{
  "d_model": 64,
  "n_head": 2,
  "norm": "rmsnorm",
  "norm_place": "pre",
  "beta1": 0.9,
  "lr_head": 0.007,
  "warmup_steps": 239,
  "decay_shape": "sqrt",
  "doc_mask": true
}
Each number is 128 + 32 x the weight over its row's rms, rounded and kept within 0 to 255. Layers, rows and columns count from 0. Numbers have three digits each. The size before them is the row's rms in percent of the matrix's.

# layer 7 MLP up, 256x64, rms 0.281, rows 131-237, columns 0-63
098:131073106175116130055130096137081104146102114120109071116160136089102132104099072162125039156142168139134150125081158098098141115110102189166157129123084140164108078141089150168143173107129134
104:106147117101118160077103111132099102111108108114098110139159150149104138075089106134186123134139163094186146117148160136111144147156085154151101062136162154124088040096125239154146132100151119
095:094171090086110129132192170116114080122105121078142100127140091055152134139108104152147128131132156106136175109160102121157138097078130102135212079113189151143082132133172166158139062117149104
101:138111106072142141092109159122127106225136181142158148086112134087161192163094083116144086086146144102121182089140143150139146124133138119088100106107148096043117119123159141084153103139182131
091:090088092159124105137201128080145133109140096154166113103174151126166165133130142136177142169149174153144158144130117152156178111139115179103185070154101125133113117151178107076147157124219154
111:158086106141127147130150186105152080087078098148135102162164138050160130142112099101198102090108134094118168138118129138122104139139092138123091163133168158035116102163135092074129094087133094
099:188173105108156164054180154098061064116082136124107137140139149120048100094099109146169171146158091110101142117096144111137143127159122173174111132139152180167153090131142146113111111123129084
104:144182122134123100134140158233136127175137087149145154148125085081090127202108137165141146098132172144158119105148110100127132110084108144107135108080114181181152112131106103155154113069181176
106:086154166163105078126127162117039080109108113123133149160112169077095108111072113167140137103132084097085139141105168133077205112174117110157136128125117103090113133158083131137133123052140104
108:111159137090166058104129159132102114189148103141147112098118155170116119194131123161185152138140098163085178180113142126121133148118105182111103115178167167151070154143091195139152091123142172
104:143185110060144170123151124118115111100116114136128143086153103140107133133122124216109137109111125133120166068122136053119120171135151167167148000136101130127168153117145120149100139153111150
097:112152071104107145132141141150136120165106120113172170129100188091166091209151110165123100060149108104132143125076213117155101125149134126093130151155108170092148082153143147108104148054117138
094:137150150175112117097137100121076117108116127102176103128162088128138108148086026140123077138081102160116184096038143106133154150087154119160130098129146170104167140109108140092096093183122131
099:056142067057109160139106121128115162130083137138127152131119132094104117138127120125170064120169203089136152141109185116124152146191111105098142077128135126138110115092192210144108120116142104
099:101171157086121097080191128130111124166080145135130109138176123114150132152093096093112131172090064165130135118047148134137129124098111137059118118090124138098080047153107150165141160090101100
111:132157144119173110061130140080069105155111124096137147085122086112063109125125128156151139159164138071140151070082141068087169179200110129149144082141110084146155133158178122131112103134151143
107:103116161126153135111165161085058118141149136112215187097154160153081111134130136152161142108136081151102107128125116104117066080154108150118100130146120117124110099087208134184107181079156153
108:163190156095138040160118142124082089097129130113177150164137169097093065155082105181158106099127065129149138130139180142098109111108123131174086115137143094128146096146116111136172163068131140
102:133109114174114148107134148124070132095080093171163096141115170070099134143109116150134082081138177116144151141072117188180136106119110158143069102141121154163150097151159154067134146135217126
089:173144169113085129121136172183083137143071086098133135129116130143103184136054117143157123125151097100129138139125113088093161087133142122119181138092135201096067078176101126108163131066158110
103:181183117109154153114148134132097123088140081149115085173183136078151148102094125097149109097151143162146129076092156111091104065122130146072129132178181091178154079121143105122187129112185139
099:080162112160112076111127162204111122100099087103142116099151183163043125153119140163162122131159159123162145131095123075066181091105127113103125114095185138125121137141199157130114121121120171
103:114182136133144128129146118225138109142107095100149156187171099110083105147131085174125145152194129090109169112083113138129140175109125121083134126123130219124131097202157137136104089117113144
090:112149160105143116155141137158170087158079128120108159106134125117192194153058115108100076117113132104142144141084143105141198118138089198101152165063148131093127064100164102126178119131112121
099:073145066106157169099131105147207101125139115171134184137137086077130156170127094142199182153131184144121179147065127082132098098086128163134121129137126149160160148143109112124127121123079150
087:157139074093109092119105092139086102129100096095126149140086127095074107178120120172129137114111123137178116115114113107097167079177121174121126118121172133185142113207159175109076160067114184
091:179108119157156061059130118157125120095065083101133161131142123138114108114123153131128120098113078103135178015080166133127095122106122126121101098116108113109203087129092105083107133143142132
098:108166100143096186121182131118139129089139062186186167105137149125124139110063127139127129108111147137114167136143117112153140128110150161123143088195185143164124133185124097167195105126199171
096:143174092116119117135165147098079077124129093149151093135177086063124078133098102175149110148156095128111124118187144129151191156146095147165153114145173162091120117132179139143191052143159108
109:120125101144080137113142098183105131138097122166205094087112125163104124101056134197169073129105139099121121142089147140128138140123112141128157107155123113067088082135209189145121114070126128
095:158150145105097084095108157104090158119132110194099142086130089124108108162110095173196171098127142160113169121086130028142111142148128096142149102115129172130153151155125158127099063096093180
096:135184083120149140167136117099116087040134108130184114132124140137138128094129076193141097120153131124110109143117135134075112134149114184136148117146159187073114064139123129129159074044105164
107:130127088110130155096132171150125119148119182135104188074125111098119089158110060126138095046144173138147194115055125085087153124118100100134097090152166168121160065148162134147122115152124145
115:166129114149110114111135105150120092125108131128162135149111154065092118190087090174219154122123166085102162184104127096116132080160070170136118128157115079101103177089117152134113126140147200
101:140144081120140127051095147122161096093088155136190135132119095085106130169149117203174121128181170102119156143075156151115157092149163115059102136180122169177113157133115176125129110141157107
115:108174124170119135122166086187076085189119107147111141119175133137055139143142114188144098158149167107133138139126216110114146156142101149093103136179144166093151139118128202140166158098116131
092:143113121087140093130094158151109129084151164089112189069130129111110092160107054157158094075146117155110162155128164051116111099167074121142078108169120152106155093173152161129093135138086154
088:172089182136125118092088129066125118089143092168144133129140202131085117144158088144175127097140133035180125153138159118134169124152139112120070088148126078131134108150125198146100168117104146
089:101147099079149120112135139113100111181089150145081166120157163136093114127134127124136159126144196118093164073086255170132130093081157104113112114125145122124119114193167122159117123144116105
108:102140131092139142101157171157097114137098073158178130140103128094106158129128145130116097115139142179166207103111099137109146151214167131118119059150147164164125104144139142177120064112139209
088:139075113148083075111147095130162116134138097124131124118187189116170084127161119129120137152130174115186198102088161066130180092093103134117118054151111159150152128127202114111102139152109137
109:147098100133078150108139131122159124068126118112102123136215149101121129140109098110142061141153125167151172024075149121133153108073086153130131140150096139140138132120171080089135117147175183
101:132169109096109106123116170162103138140128119155180137107114138111089140159135105078133054109156161176137160168089099153080153135123133168134094113094116201126048107128149145117122161048168172
091:149127152138097090120152111150081120138109138138182126118143151133169167163105167078117082108155182148191120180064130090108154139130129095077095076149191181141134126130112213123089111130148131
086:135111080144145151080145151111081086146150084126144154158150129115047090095114140168154198152104122084105187144093129122166144143122121142115139147104133176165111122137194216181101138118107131
098:148136070123086067123145139098062161112153126147136199100184125112116108165084117124130060130119133131130161074143150081122139089134117114090098126140138159062080153164177160106161084095131162
103:095158133126103089123167092093060120080107091159134123158159138064146199139124094146145102142161107139067117127100197135161099111100149149109078100091160156122087177179117120135166140126109179
109:171153095058140149127154119134118118183113141155152160162126120126033132154084077128176166111162167159179168168113155123124094153131142119070138159159175172167142148112126182085122112116107143
100:170132122134128089104158112125134159174115055067149125131123109107170107146110116147128058088092124164149165131070102105126097160083163159082139106184084162174110139129167182151147125087182142
091:106133132151128076015119105155083096167145134146135152135125147150098136129110133171133136131114140096111177043123114118172149160074152156177090094133111105205164126137137132086110162157106148
102:132121129160113143106123122136101147145176142117166199144126144145098125128121133139149144106124144038150160094081107096130175198210103150086197077094132141131128148106157186122096088095108153
107:126135123123146122124159157106148125163179172152167148151118142179187157163075151136110123096187127118110177102113178151104172105153097131143150079103073142126092121142109146065137081071153207
085:191183140093083090092088140112115120104152074121145176105121109100074170116160064136122131100112151107076159125106109127109080098160115157152117115141103142184187111201120140098099125077143155
095:126105042123142118132096131144166142140162130122177123070101141141102130124122150181158116101138116051132203078154152126171107128097148133107143094116117105175129048119132196152103083143109168
102:127096148127127141106167105218116130097111123118104119093128106064101170164089121132113025115101166129176195115092108159111171075121140168135148092098173102150136121125128117096147134075128115
097:111187142150153144115120153115131117166106095128080187138078138108106146185106073175129140148151118131135158168097140127144211123148102182127110107123123175149157118201161068117166122064096138
097:186175171169148087150185141197091127173118131132151102135205113094119125148080136169139139107168164169156146132143132145130137104097093148101128127135172163126127117177112129138187067112153191
098:071112132119155111096101106115056130137105054166117116139153140126063108100143095114199148107140091095136139080097096086138153123133078115155110111123093101059154072101190131110107098098138140
107:125119082127160163140144139130094114136096131140182167087138127119145182082095131118127106057153132082158148081101229111120100057099134072104093153098142124128095061114107126134163161121139130
100:060133082102161123113123137130116121176110165192139129075116177155099077144122138235135170089142115102129138068101151135119087152135153130101171110130134076098095138152138114190105128140164114
096:125152117121173170131141195142162153142145103140110105146176131069145117060141144149127113120129118083148188099129189117081198082143094123101148096172182149078088099121166133109125146072152118
105:098184156089129086106176173174100100144101095137161189103159115076100118180130117153168156152158088086131116158107140136105129129129154130133124109139214153117120152223122149113147132172131170
098:126117120169067129115113139206140085122082117135157125132195156093079109094085121117146114093122158092119142154129176137100140069105110167082087090088120118118082139127120127158107161039157098
109:099117167141126093053134130158134136093115132111154127111129175087102180154154095168113119118112100114125161069022217095106124090125123126157133126197096117130164122158145153152095110144121143
092:068136137141125182110159105073144124111139128177148102141108104135141229126119129154164114154093098110166164077116173112124080149064152154129139113135111094131089116171106163085118079089187153
102:130116110145090037121132085134091049156077119119109147136113151045127122150109065111152114136171170122166154188110133107131104098094114201129165100159162110102157113121121145140105096107118145
095:153098115154134120104137108110128165121083087126116108168111140094111217168118125082113126130127101082092142103083124132131061085160041142163096117106161144116080076162138158168184117109125170
088:191126142138100114164142074105150128133125085134142100137187178151105138102109083142118121156154143146185155109151119098095194145091108153107170095174108168117162110163161144121191059128197142
102:088119114043092099082112123133146138133106127104202121135130125111102109099133087118147136112134140089142167065108142037017177129142124129118111116143126140116169123186145106109143129089122125
094:142156148136172082158114111107056084149091072160106178137095119120076173093108060147137104102194108083109147108102164110166113077173107131156101106127130147158087133140147140171078125132119164
104:139134105086164062147117161134122114117134164101097172090155128069130112122116080128189086094124121121161151133065170072081121087158080123168113069123177190116130079134167137144123147109098115
101:099116140128134081101169177093121139084118128119160100110139090068096117163117177107192116123128160135148146110119183128057084100186146158103124136175102180134120087126091104158180107126190090
106:104110126092121136119154171122116115159110179096159120085137144091127160145070081158128080111148105112124136158120180135109203076142121072059093147207158072107145122109133163099133086165138149
086:151093146152127093118119097130171104095093111147185111110109115125157114185136092186174176151132173146175132112095165093089120129154180099101021089137096156095126099169150159121110159148138143
101:110126082134122151093138175125085123137108115110161103087134136071114196165132121127171130065145119161172197061126121098094195099111127154137177139114089143067092118127163146110102156114171098
097:096148170122191104070171139216150114112137111152111152107129135105148130116148110136131080137114111113169180118060150142080114037143117154121115136098174141176082146157168123072120142153124141
096:097123160132121128092138162133143141085077161165179205189167137158114144154129087157161088107141102126125166119126107089103148185181150091133097050102169157086103154101138152121102095161141097
092:111156183171142088040160170169119121138090111124077096142132181103161112182144121115199111096167159167121113104092167135139153134144150143123142129143160154037093149115169122124121107125092136
092:189145142096159101111157075064135127074160133117126134133189108096111159167113127155140130155141151124133157177145152154106150074102110141162146121093129151131143095194138099083203060084143168
101:092139131098191122101125158152146139122128158130143114128103137146096100193120054111177075092140127105107153172098138096039080143140138177070151115152137197145137136096166148141097123169156150
101:107135099096140165164210117107093102093159132095156178114140092058116086125132159208161131068150099160128134081109112127107113152128072103161123084107182129132121123113164172163150111090144114
096:128125131128123108087159121070154125119166137136155094134113112052069161177107076147095097117188162132078118104114116104131122184120097145117093187125172126087176166148176155134167150106194140
096:095196121138081129079148112160134038110097084142110090201114124097087122119118102182156116134160107129053197118111133099140182127171127152149127113161117136108135117105128082134126150161121170
091:122117158096154116088129108141158112152134164095145155131163144075182121140142109141108118115197138147180170108061137073140064144103124172084126108098111182121159171219144168142135158095129140
110:088099102161150115047156138104075081178154113138147148129187217165104145110127138144145134092178128128120138116120147111114131132147114114058083143103115132114072059167170178137140143145107127
100:103183113147167093124142107125164107087119108124135102111088109140043146164139146153161146093153093132105102096087144117146042169096107091102129077147133120141139045148175184113122110137159169
106:161150093126103125098148137055135094133100123118106089145155149082102163090082117166152068146138133115106112113088142090121200112135142198101177135165152103086127050133108147151156072139087111
094:174153114123147076133144196136115117150104128091136115165175116097159159160129153147123096134087171111136137125132146126121133103115093159114130056103110170000133104116114161124148133047123111
102:132105116128131123088139090142069115107132115072136118081199157075070140105127112078127157156118104091168143127088127050135136177121085150104126147143149136089201156180182131094117130148116160
100:177122078115098095135106118140124085127126152136125140114144099106178167145125112090173105072122198146153101088081140147117134060159111173089139084093092115140103045135115127106158146083158188
111:132127107080145061109170124096106134155105143175146222138131104165043119129117142166186138103121090124090145100059112128138184134130140112069147104107116114129178136151144170155140148148159154
098:176112173163106081100133136116164146143159105200161122113074145157120199094080099158184078139107090095112198078119140121110136081147148146091137120096082156140120158108131155159132101089129147
108:187079152077102129077134223146086123166138115195104180084150145117121093123091050095145108107134113111131153184072124125147151142119110114167111108141147181145132111154127143092116124112111147
089:145156126126172132131175159157124078118143114204147164083166101162032138140088137096140119115140132058068123131156088142111119117105141155126064164124155146129091130140167140178173152123101166
118:130147115147165110138136132137139113095164108178188123137146128079081191121104073106120088099173135171111176068060141060144192141134117118098086120133156116146122139128121121132153189111175178
099:165110140142084058099120092115073130075118146130109170144159155076109134174123114128153099108128171092165174192099175147127151108140064160099137094086176102142136123175157159061121114130119149
111:062169178107102093130112170166083072111129145130122115151172170140096144180115156139135150124143184082152202144120113087123174131158143141129098112143116098116115037089125139153192142107134128
094:114103104106124146096133112065122117057158075090154158118162133134168186131129130148129091058169077076150115065116122129131143144102120172094163135170201177157133099186130119112116115141147119
105:061126135151109115137115118180095112178090157121144195103157180132130150105099128057150089069155092121154146115111163125153149125138067197122061126125140140095156061141142131128146115154165154
105:141195126083121109144171139086115121111139113134120180087115108111093176106118105189141136122121078166127129139112141124060134120152077155078182098119105180128087162164140134194161106098109203
105:078086121138072130066180131096114143064092119136160139163134089079160135177101082166132093138155138056128128100087120080131154158146117105168054108104121121127107114114139133060155133130145157
090:099096131130105087097110092114106075091139127163134102136152117108108120119139069150142164062125098081136169093100202105146154114122132137147053095074129103136184160142143213087083136126135138
092:082169126150169115137171142117101168169120119119090160140128140170083082170086079116136076109163180113142157103081110074126141177172104114143129116141150082140103040085130149178113109139162144
096:166159086161177098131137155139162045122130140141131168158148099092099113159141126147138137097222145097126159116135140148102130103170135141172140084126156186161090094167118107218162129116151122
098:126170167130112125068166183171151149138137118165142113144136130137120130141103122193123106065122132117096133110136089123135166133145145090072072056177148139070112161186134130188123103063160126
093:141139189136097123079140149175133138121132136132131162082198101159099128103089122211144127112096131124176144159104134118126134115132178097151132156167120121066067096185082131155141069063132115
102:124097181113078133118147166064125119183119104135185134124179127080083164142142098117176111106118216115138126143082179089130142109124136150178102101106076131116165112080160127100128103171173125
# layer 7 MLP down (transposed), 256x64, rms 0.277, rows 131-237, columns 0-63
097:138129151107075228108069157119139165096110138138115132123130128070142127099112126095133127141149131132129130126087141141053060085097159130136084123174096069160135150051128100130154076154124134
114:149095146171135161058124122085148153092117113103137150094131226114139111122058125173117138157151132103128112131187100123083118163141101129150117141142111146073163069137124170093135172084136064
087:068110163143170157113135141108152125092111142104133141116107154151143121148214197133101123186131157125096101126128141122180135134189226147079154114111125117135079147150084071149119124158115088
100:073123095186166079142193125145117103171104100157115068147161055107110144075120140172127196107119159147123076115084068119152153119133112145082156155120124174123145113091134090158120127108149140
091:129164095109141102153155104103137145154236141142063143176145071155135123133151108142099091081110126142080113098145136148127161126147051163167178130109146122135083092127126136074188112097115121
112:140131109200145061178188125109162123096115140176127109167126130140160080130133131111209112148122124125122068121192107182104121123096138089090102158172157175091153135126106166136106091104161098
097:151130145158082145120169161080151138103045188065132134111079139160094146117120117143112190116152121126112111135125159103176178143096126149228096130113117171168150134085111110092127094104118122
108:118126150118182089092099099131129175148102100074113156141103131088145114123038140152131099078073131167135209142150196132098132083136147090088092115083119126124108130160121061108103127117109113
112:105153143174145109142152103113102067126164076193115148148079111105089093122120088129093109162112097110069141082146148149120109084201114186142154129103145106111122065130059081113116105096123105
107:118123102107160120090143120126158116140138110125142124125111165118155086143197196108163126210105092124057134105088075063090091142136130124159101142177155108112131115208148091115106138164163101
096:125116160188116187065137168117136074188181113089113105129143165092131074124166107071132171130159128149059114154095138149136155152143127175083079171136160162139147122127152149141134136173124169
089:159080185166174116157155086057086144189088172140090151165150148119137105156169124116137089145128127165153137170152123130092148154157163160125145152135109111177193150121177069149104106168108114
090:164133087075132135201106145074154160159118151186091133157107163110113103143148169168127142109171134111109092132142125133178097087116130128114163196131095081177152136122090171122082078083151174
096:187130133173148093119151152120123079078129091140136136132126115079145099161110203146095141103092119124104190088115097151118165174098137147087159163063144118126132108148076152109134154218128168
098:150187116107114144129100142142134079151137172131165120165152086071088135139120140180173147200110133098119092133077164146158139134115174162127101111081089100146114103047081147147085184133121094
098:168170220169083205134150115106130142128070177124114162097113139091114126126097120110132155155202116152130134118180134146179078122099118136126103119142062151109133111101159143167108120113097075
104:147095147109169166117107092111154140112141120114069144068169137097172178087111162132209159183068129116107131130127110158096127120134119160174152137124147089063077114139156167164118170175140091
121:170152135122132177156111095128124116098100065145139131093113105108095134146149125129131105113152117118180141047129087183116081136192121170122162134195175108120163093166086083138207115157129107
104:143157177181132161126114142106101159107143162158075177130137120139188096134131151146088130114138151144092145107083063221142104112107172078128135099121165074183101105147145147122098084107155086
089:097118096149143145117125119126090106108123077111081170070127140146141075100140169112153154112087137094086109114143149062184136139132075089144130142154071194174210177148142141133122143121126075
111:077108128091138183108132133128164116100141104161065088139133199116194059090158125150134115180124123140166145159094149137050080083119164141103131121103129097140135109149076145097122073140131097
097:181149063138163128104102113072113103142100146199166102143042086128178130159111123090126131114137072143099097105151114119183118173113119134118139100185141110118148160091103148174168110099140081
097:157126154132111209114080157177111100138086144087097105184130066150130124066139131108122110145172157131110128094130137136129156183092130090031137170122121135127111101103095086159155125157073129
090:118113123171121173126105100078129129114176150198127142069125039162148134109176130124129143146132069190133113115049152069134098126115114145119144086128052142167156169133101131122124136144140141
098:152115134141107120117121097141108132162111139095143137172125156125114133099109068059123093050145068149136091088171147119167191175089124166127127089120140108064056137113164132101105159130182158
088:110103105134145104143093165134208175147119159121114128155175124088135158138115090101157142138074095080083157118161113134164112140098161081117115151136158086048083125094083122116185136204147122
087:167117136145066172177104141152131195134068155201114162168119119126125142162134108154151078108154127153153076204131107170117113157126108135137138126097144065140086127131094114068157138095116170
096:101103136151177143056105089148155117135091118059054104144207119130165105155190161153081134117111165125160149177076123128112118096126138157122120130105128091104133163111158159108072125129077115
098:088102138162154127075062132162089113151111158100137142129114125070140176159155168170102191133145075131166094125090149127111166138139144167110081086115119145165138033112121122079121182136143136
117:127102134128072146121131101133151125183132118181134133094085121107138071133116096212152082167075116059103084147051113130157123106101107172171135106148091130097137164156147141136168113098082101
088:181135103170096138214100122135154099155239123091147135099165144125147120093144127085115069144104117142072118076147096132133133170105128110165083104133132117126130100133069140131148124169121077
088:179100080125110159158143112121126169116199160113173128158132157092156108123107070169114174084137131063104139112203131212137164170168107153130115161124132125092179113126139119110166155146146107
111:119089081175148128132132052122136154163173164112108103104138077089152057152083130193135134142140096131157128124128141114115159153127125117134080086084139135142111138139052169092044121107098103
124:180101096118099135142087132136176136094074140099161102131108143123092096119114104132119116133103167155061141115143104169110112094120104115094170146146074069107151107030101158120153197151186129
095:162125081136146083103034121140089140085095165082117111171133059130157110123162190123152140168155123147122112147161138119206095144094159099123126163121136114134149124066096150120113113077164095
120:079161104218159183158179074180167099112097140166109152108162055130112136143138114148131154161115125141111149128145142171146120151116117134108121114180162087155173129074117168124194160133114138
086:120145088110063086162112125144155143141222170181075142134132116153110136067114122134112106118116176110090114126217117133114154141090064114181128132118186164125133146127160111112160155131102103
079:098158141144124155126133141147137193156189117135112166116118074097133143102200164108038160149108148164150115114139128149124094095127068144112174130108092143068153148169144044112128097100152127
084:132157078164110171115150114141152127071137048117149128130107118097124108119134144059089159107105199083115186140158132104142170133134122121158171173187179135108128096142086087112103186161108140
109:091101132119171140139161193123122153128144112105225156128109150134087135110162122119032122083070117155145149118155073128110085131203184123118127116097126127109115149107139162157133096159172116
082:097137133137174171170167092110097121091182145120089135159123124119035125092160122128135119115114125135157114179148111098105166137138122199199160131111134113092152135170093043128093087093122112
095:162128095145112137146081125145116133167218092116084101130134208075168060071133128123088147086133126130100112154183156095134160153153122135140101184160116135137114144074087111126070133112133133
096:169125155101064129150153151139138095123112137190159084116109159155080147211169106096097104151107065140069140102099072123130133156107178103118112175099086114161102127131092114106075152106132157
095:123149137101079113151121100153154121177093148098165159150142139092158139129035112071147138106119181136166114076158135162132082090066120101163083139097147110125169149101160142193123076112160107
084:142123147116127117106094108117146177075056160141184182116121104107134140143141150124092098116141132152143085076150151116129178188167140156140155196113085102171152047132073070147138109118111130
096:141086202131171137145087185077165071139122091104102052137087088138120099099190147129148114174092134162145102126136089154116169173118145123087123113137158109134135083092073105152091150123122144
101:120116119135163154101103113122081197121121137179097149176145177140111183158090085103165145132120100085052100108131105151133105132121180167168112116132133118124129150204088109189100170121087083
113:208131165099104163141145144109159146164079135121107122096090109148095146157082103156177159099146116122172132132178118158156082124118110100128150191151135127098127160096056157075058101079128111
100:108101120137127111181119117099163134163100139148100148154110118122159103099137152123107112200135154153130055090119095166128131144163174074111129094205057055129126141110118164143165170114129060
090:186133098108116240192152166158181132095124125148136085092150101098144124149128089149120108089111056160132069144125141125107124094193164129113169148133144144110079114104143143136130093140153106
098:152090181127120167086090114103128109107085084079121107128189154125120139157139158125095110143143131175171173135127170193102119074069164089120102094157144081101143127176130102137093078178160152
130:106152104092182158089121157128145143124155178073138106157040101144089161123067184098109109124179114137108145111087135136135131098076085187180155116086117092144083138098108145084116120113119148
083:123132178098116120135066099137098115110255167100128113108147145158119169119168084101113119131047161184136120147185114165166094112160126114125131143113090096114095123142114131123119102115141075
090:118148149137127131114161067119072074118088122126110106169166109149152171149121099126125122120110071181079124169125109125031080086189103121136111155137160105121120191150081080095156130112146138
104:110152118098143175102045071125153134088159108152168053095126133095127089121134154141142106106077099135047105086096117158115072122110138152151153115130061108121113133073096111114142155123156170
094:108158101119159172100120091124138118157118098154100175185144056120156147108205095116157159159126105101107053117166154139097091122147144142060154115121067108138139128110173125095137167098070117
101:129071193146133153146090135157110103177054145110105116130136139143164106167069085177117162079138167152206129113102169092148109123113156113097094124162136065142124095106103127149092122187122132
095:148084153166103137081190129122168169125102143085187159111114155151179165145141127112122158134109132134130127164107172157054136112106162140104136065106179126139123161159095093205147178140182132
105:169155092148121129089117180117130169135050124133139166151117055143090131091178152121079133142076144145161158096138138110144126156146111163171095137087068095096200125104100142157111105107115189
092:171118164113114142146162117130136092152137085072170083211174153123132131083200088111116099186114119128132160163119083119109079115114128111129091156144141145136131073074090175076106142161113157
087:097166157085141157075130146167172154093136109120076096163145170117049113112153079103103097177144185098107114125155080117080132129115115158107154120152121122110187080094144172120134147096158068
109:110106127157159147126065142149136130150131136099150124088084118188094119074168135149119096157146181146138125161132119153083128101165055077127192190101083156185065149125081099106134118113113132
098:154108109117112169109133073195136134096111088146114156109154144103085094132127144076094111205196203144110115044153141105095133149162136112165141145099088108161130092132091118139177111142150113
100:135164094130099089139145088087111095135106133211156157130113087134133145117145127099219113101120100122163147195187140143148098162103125151160149115148135155134098167143100091133205077129086168
092:119143118147105107132116090124115078186136124186146150098130078174144119133145099119122184112166081130094094169223193160105069145138112135137102095062152130150125135098073132133165120085141136
103:184117149149107132103100107063178111155157178125144168125084122167117120156146144047160127123110114078104080113188111175115104105102132100113138117182141089158155121059145120141103160187146099
088:109061140147153150146124084120090204096136104128104084097099161169148177131144147100087157139090101098105172142117132105083148131163077099138115093085155135196183104145175152129152121096120187
087:102063144170218137146098129105123165142200120159069135148136154104198111124123108159148112160149073144153096131114142150145163150085098134127125127143096154138146102122182107155169150207104111
092:127179061069109132098092122133139096121155183098145090039164108148097115091133124137147142158072175181073111121122153123109153120169140130145111126093076138181151102143127112127149119106150058
088:120131136159151178108159175135170091162112079075109079140101113130130147118098172094121177142092135139119060189156114166142091176123155140160129086158143126135143139076083109111130147151120031
103:158102068110102090152173094118146111115255134168107121129108082136124153107115113132135141108138112141073146121134138175128102166131126098147154132111137163115144123140100169096155157166090120
105:168121177110115164159140109158135178073202074084114166116109126095106117156158148118142106130095142109103178069167111115065085087126120149084141132128126174124143116101149110167170168200122110
102:118143085150136123096115140120151108154104139110128133141135068112181142026170095148095148052107140113108090169152084170145134111084177079111171111159115134098115159134142166108079142187135156
082:048162148117125081164097110154088120147116166128074144148107116160098127061207166084130129114116065127119112149115107124116126129112142153148180094115139073100166088146141119112128139042100154
104:121067108138159160125151160136089137142125089165103079168158132130106123132173119107121155147138124193147143080080145150068109149117143137177143092140183057126067153141199171132110089107083136
087:142107153142164154202076078092141161104140127156133098109153122141183117136187155161141089127132074128144149164141110148107121129136120220140123149198111108149132141124149104080168075133068170
094:179090122112129135114118154145171136112010128070131107166110165132116137141107138108107133159150141187149134101133090162168116156059150106114152177147173055153152093148091121104122126095138096
077:146140144175114096176128145127066139064130125091131154180134172150135148146196199082083134137162173080167143155170121144192127119099144133176135178162135112164157132128102078133098149124151128
090:139109160074176146177088138097109170112175166136139101118078125055077119105108118219139142123187125141130101137081133129143117122112152139147123074109126098081185174119114147122086121071150129
091:126089151128126134141133117133097108097151188121101065076126102154174099170154071158133140167117063038150169075118121166134108140112179177180093131091137129123138124135081145154116163120166139
098:150125199122138092121139152120173128139135077137117129130150175150132129120138131112052106176178201134079157147138129124152157136101096202101062153123132106071134106096101163095104168173142171
092:126140085098103144114096133073123124098168120139115090113135106104124133127158114095064088092105130140020078112159076102130131135103192100165097199119121148118179175136133142071132148123147137
087:163139134158077117125148148171170103094115116068119112178141173169072076113112160139086213112128134137104110127146167125197185106091148131083103163153129101108091136074098096130150106137101124
087:123108163097121158130092124172124179156122183109059062151097133135096162116089158100143129131088121126149121178169086099164150131096161150161099042148117076088141121101114080124072150139110143
118:093082099097184120106073159179130139136123082107135106055173166183151147101137161169146120092115111154125070141092089178104091138173113091115079165125159126155076146105151106093146113111116102
093:120075141097141125122165096116113121156122171178156139129178108132162122100211095136097066167171148116147212078209156140081164109163134118090108113099115132126143162113121093101119132102152132
109:106106140167106088157095134115143125127175140141170050174118148118114127060086106119176157156152127149086090180110081099134120135106172127155110077145091135139174108082190113112107088143062112
092:121132121101174135156176158172154100122079124128121072141111132170146128094158137123119115098065132090103169106162121059143092124094125175157121100080171150066171134050132199116109149129113117
098:156125162103154096154148095114156168124125131142119152109099184184114195146161118127117158101125131133155168156194131184123137078109086152188087087115120132145094155118108072123035077129133133
105:150117152175076141121092178129147142163037164091110097150141125121091113164182143144144152139139168158139167125134136106138125116087157141136118156127167129077125170162051077149075108174127185
102:131078106097112104167089116162142169152104092153141183178158137131095136131116137106192065126130127113142100188090098177134147077141104131109092108093076124120078151116118207103151070134165133
097:160054167145155108108140074136118136118135072110217120087109091074103078186162135143084097120118085202122139130127135108089156131130143097109139126113115139161111116089129075190138125159125112
112:117117110129136089112083075117104163157219151159123094132117070132161095107157173123109136152133112161087097076096102080149092137114101153154115051091112156121124157140145165145043130133147101
082:129077121186165123121050131139139180094098137112142108139131135061101123136179104169125183053106126150145103092112185094154143130143126133120184122176090106183121166153151136080092120156120151
131:117148093137136130145087111139177138122192090182158085148122143072110150136102073081100109136124111161112088117110065115158163145168131097124063184140110156105162182111111118071159186095147123
096:145142136122092155148107087109111138148157172125111148103146144135106139156148166094119176126131139037188140150201107116126084028109110066105128140136118097136164117088120169100105101158117073
116:115141197100061093112110159122137146107107071095112118153132178086146162154057162141094154140182139151098141183166122136142067137157150160154139135169125120102115101083134123132190094128190153
086:081094075149109141125078081172146143159095152130120136091120111158148152148131152121119120128139146208095072109137123069181102082119147134111050201112151118153071123117087108093120141123165096
120:075084126074111146143120070149175114154169161079143094104073160173123088163099118065159092115127138108139094093149075151138117149149118170143124146145136145169144153152095066132163171149181089
109:194128095096057144151157119084163108082124116140125128107120134085108126125113101149150088133075102168115111082116096155096097053160136167178180074146119105137080125127122059129143165096097114
111:139116129127115136144102105162165160141093099133145121089150108155088110093097086153088096135195149126101165137114096126086106135154175019096180191175154133141134118100143111098162173130176163
084:102187079098124167158116149190155155160196095139121162118057138189113182136106136150140120106089140118101130192144102144094085130084096145134189124169114167126071136095138105111144137099121135
093:146098115187057155146182147154141185094133123114097128094149139117138108150087110136092163172112151174198151147123127100157103110124172125161107108132131090163131071139104136032080131110087125
088:119100156130173151115141128094159103128146143124176113180122079141113088112213118152105172115173103130106105149166101167120185118169102133159228108111196111140140115149135113092128161132070124
096:113154171163151101173159102118149135121083171092122135177099155143185070200151110072098170188119125144091102150166143128082176150108126077092120125137108207136103120157150132129120121089137135
090:121060159069169083135142128065145093125170156094125122147109138129190099089141111096121142127108121130090095168080102149109117153115140084126163144109144145188157091101126172112068152192183103
099:173126134104127105143190171135143169176126120092216128172130112135080155112197109164114109138137176108141107172100142136132061136098146081119108123112169139064141121100146081106097114153077095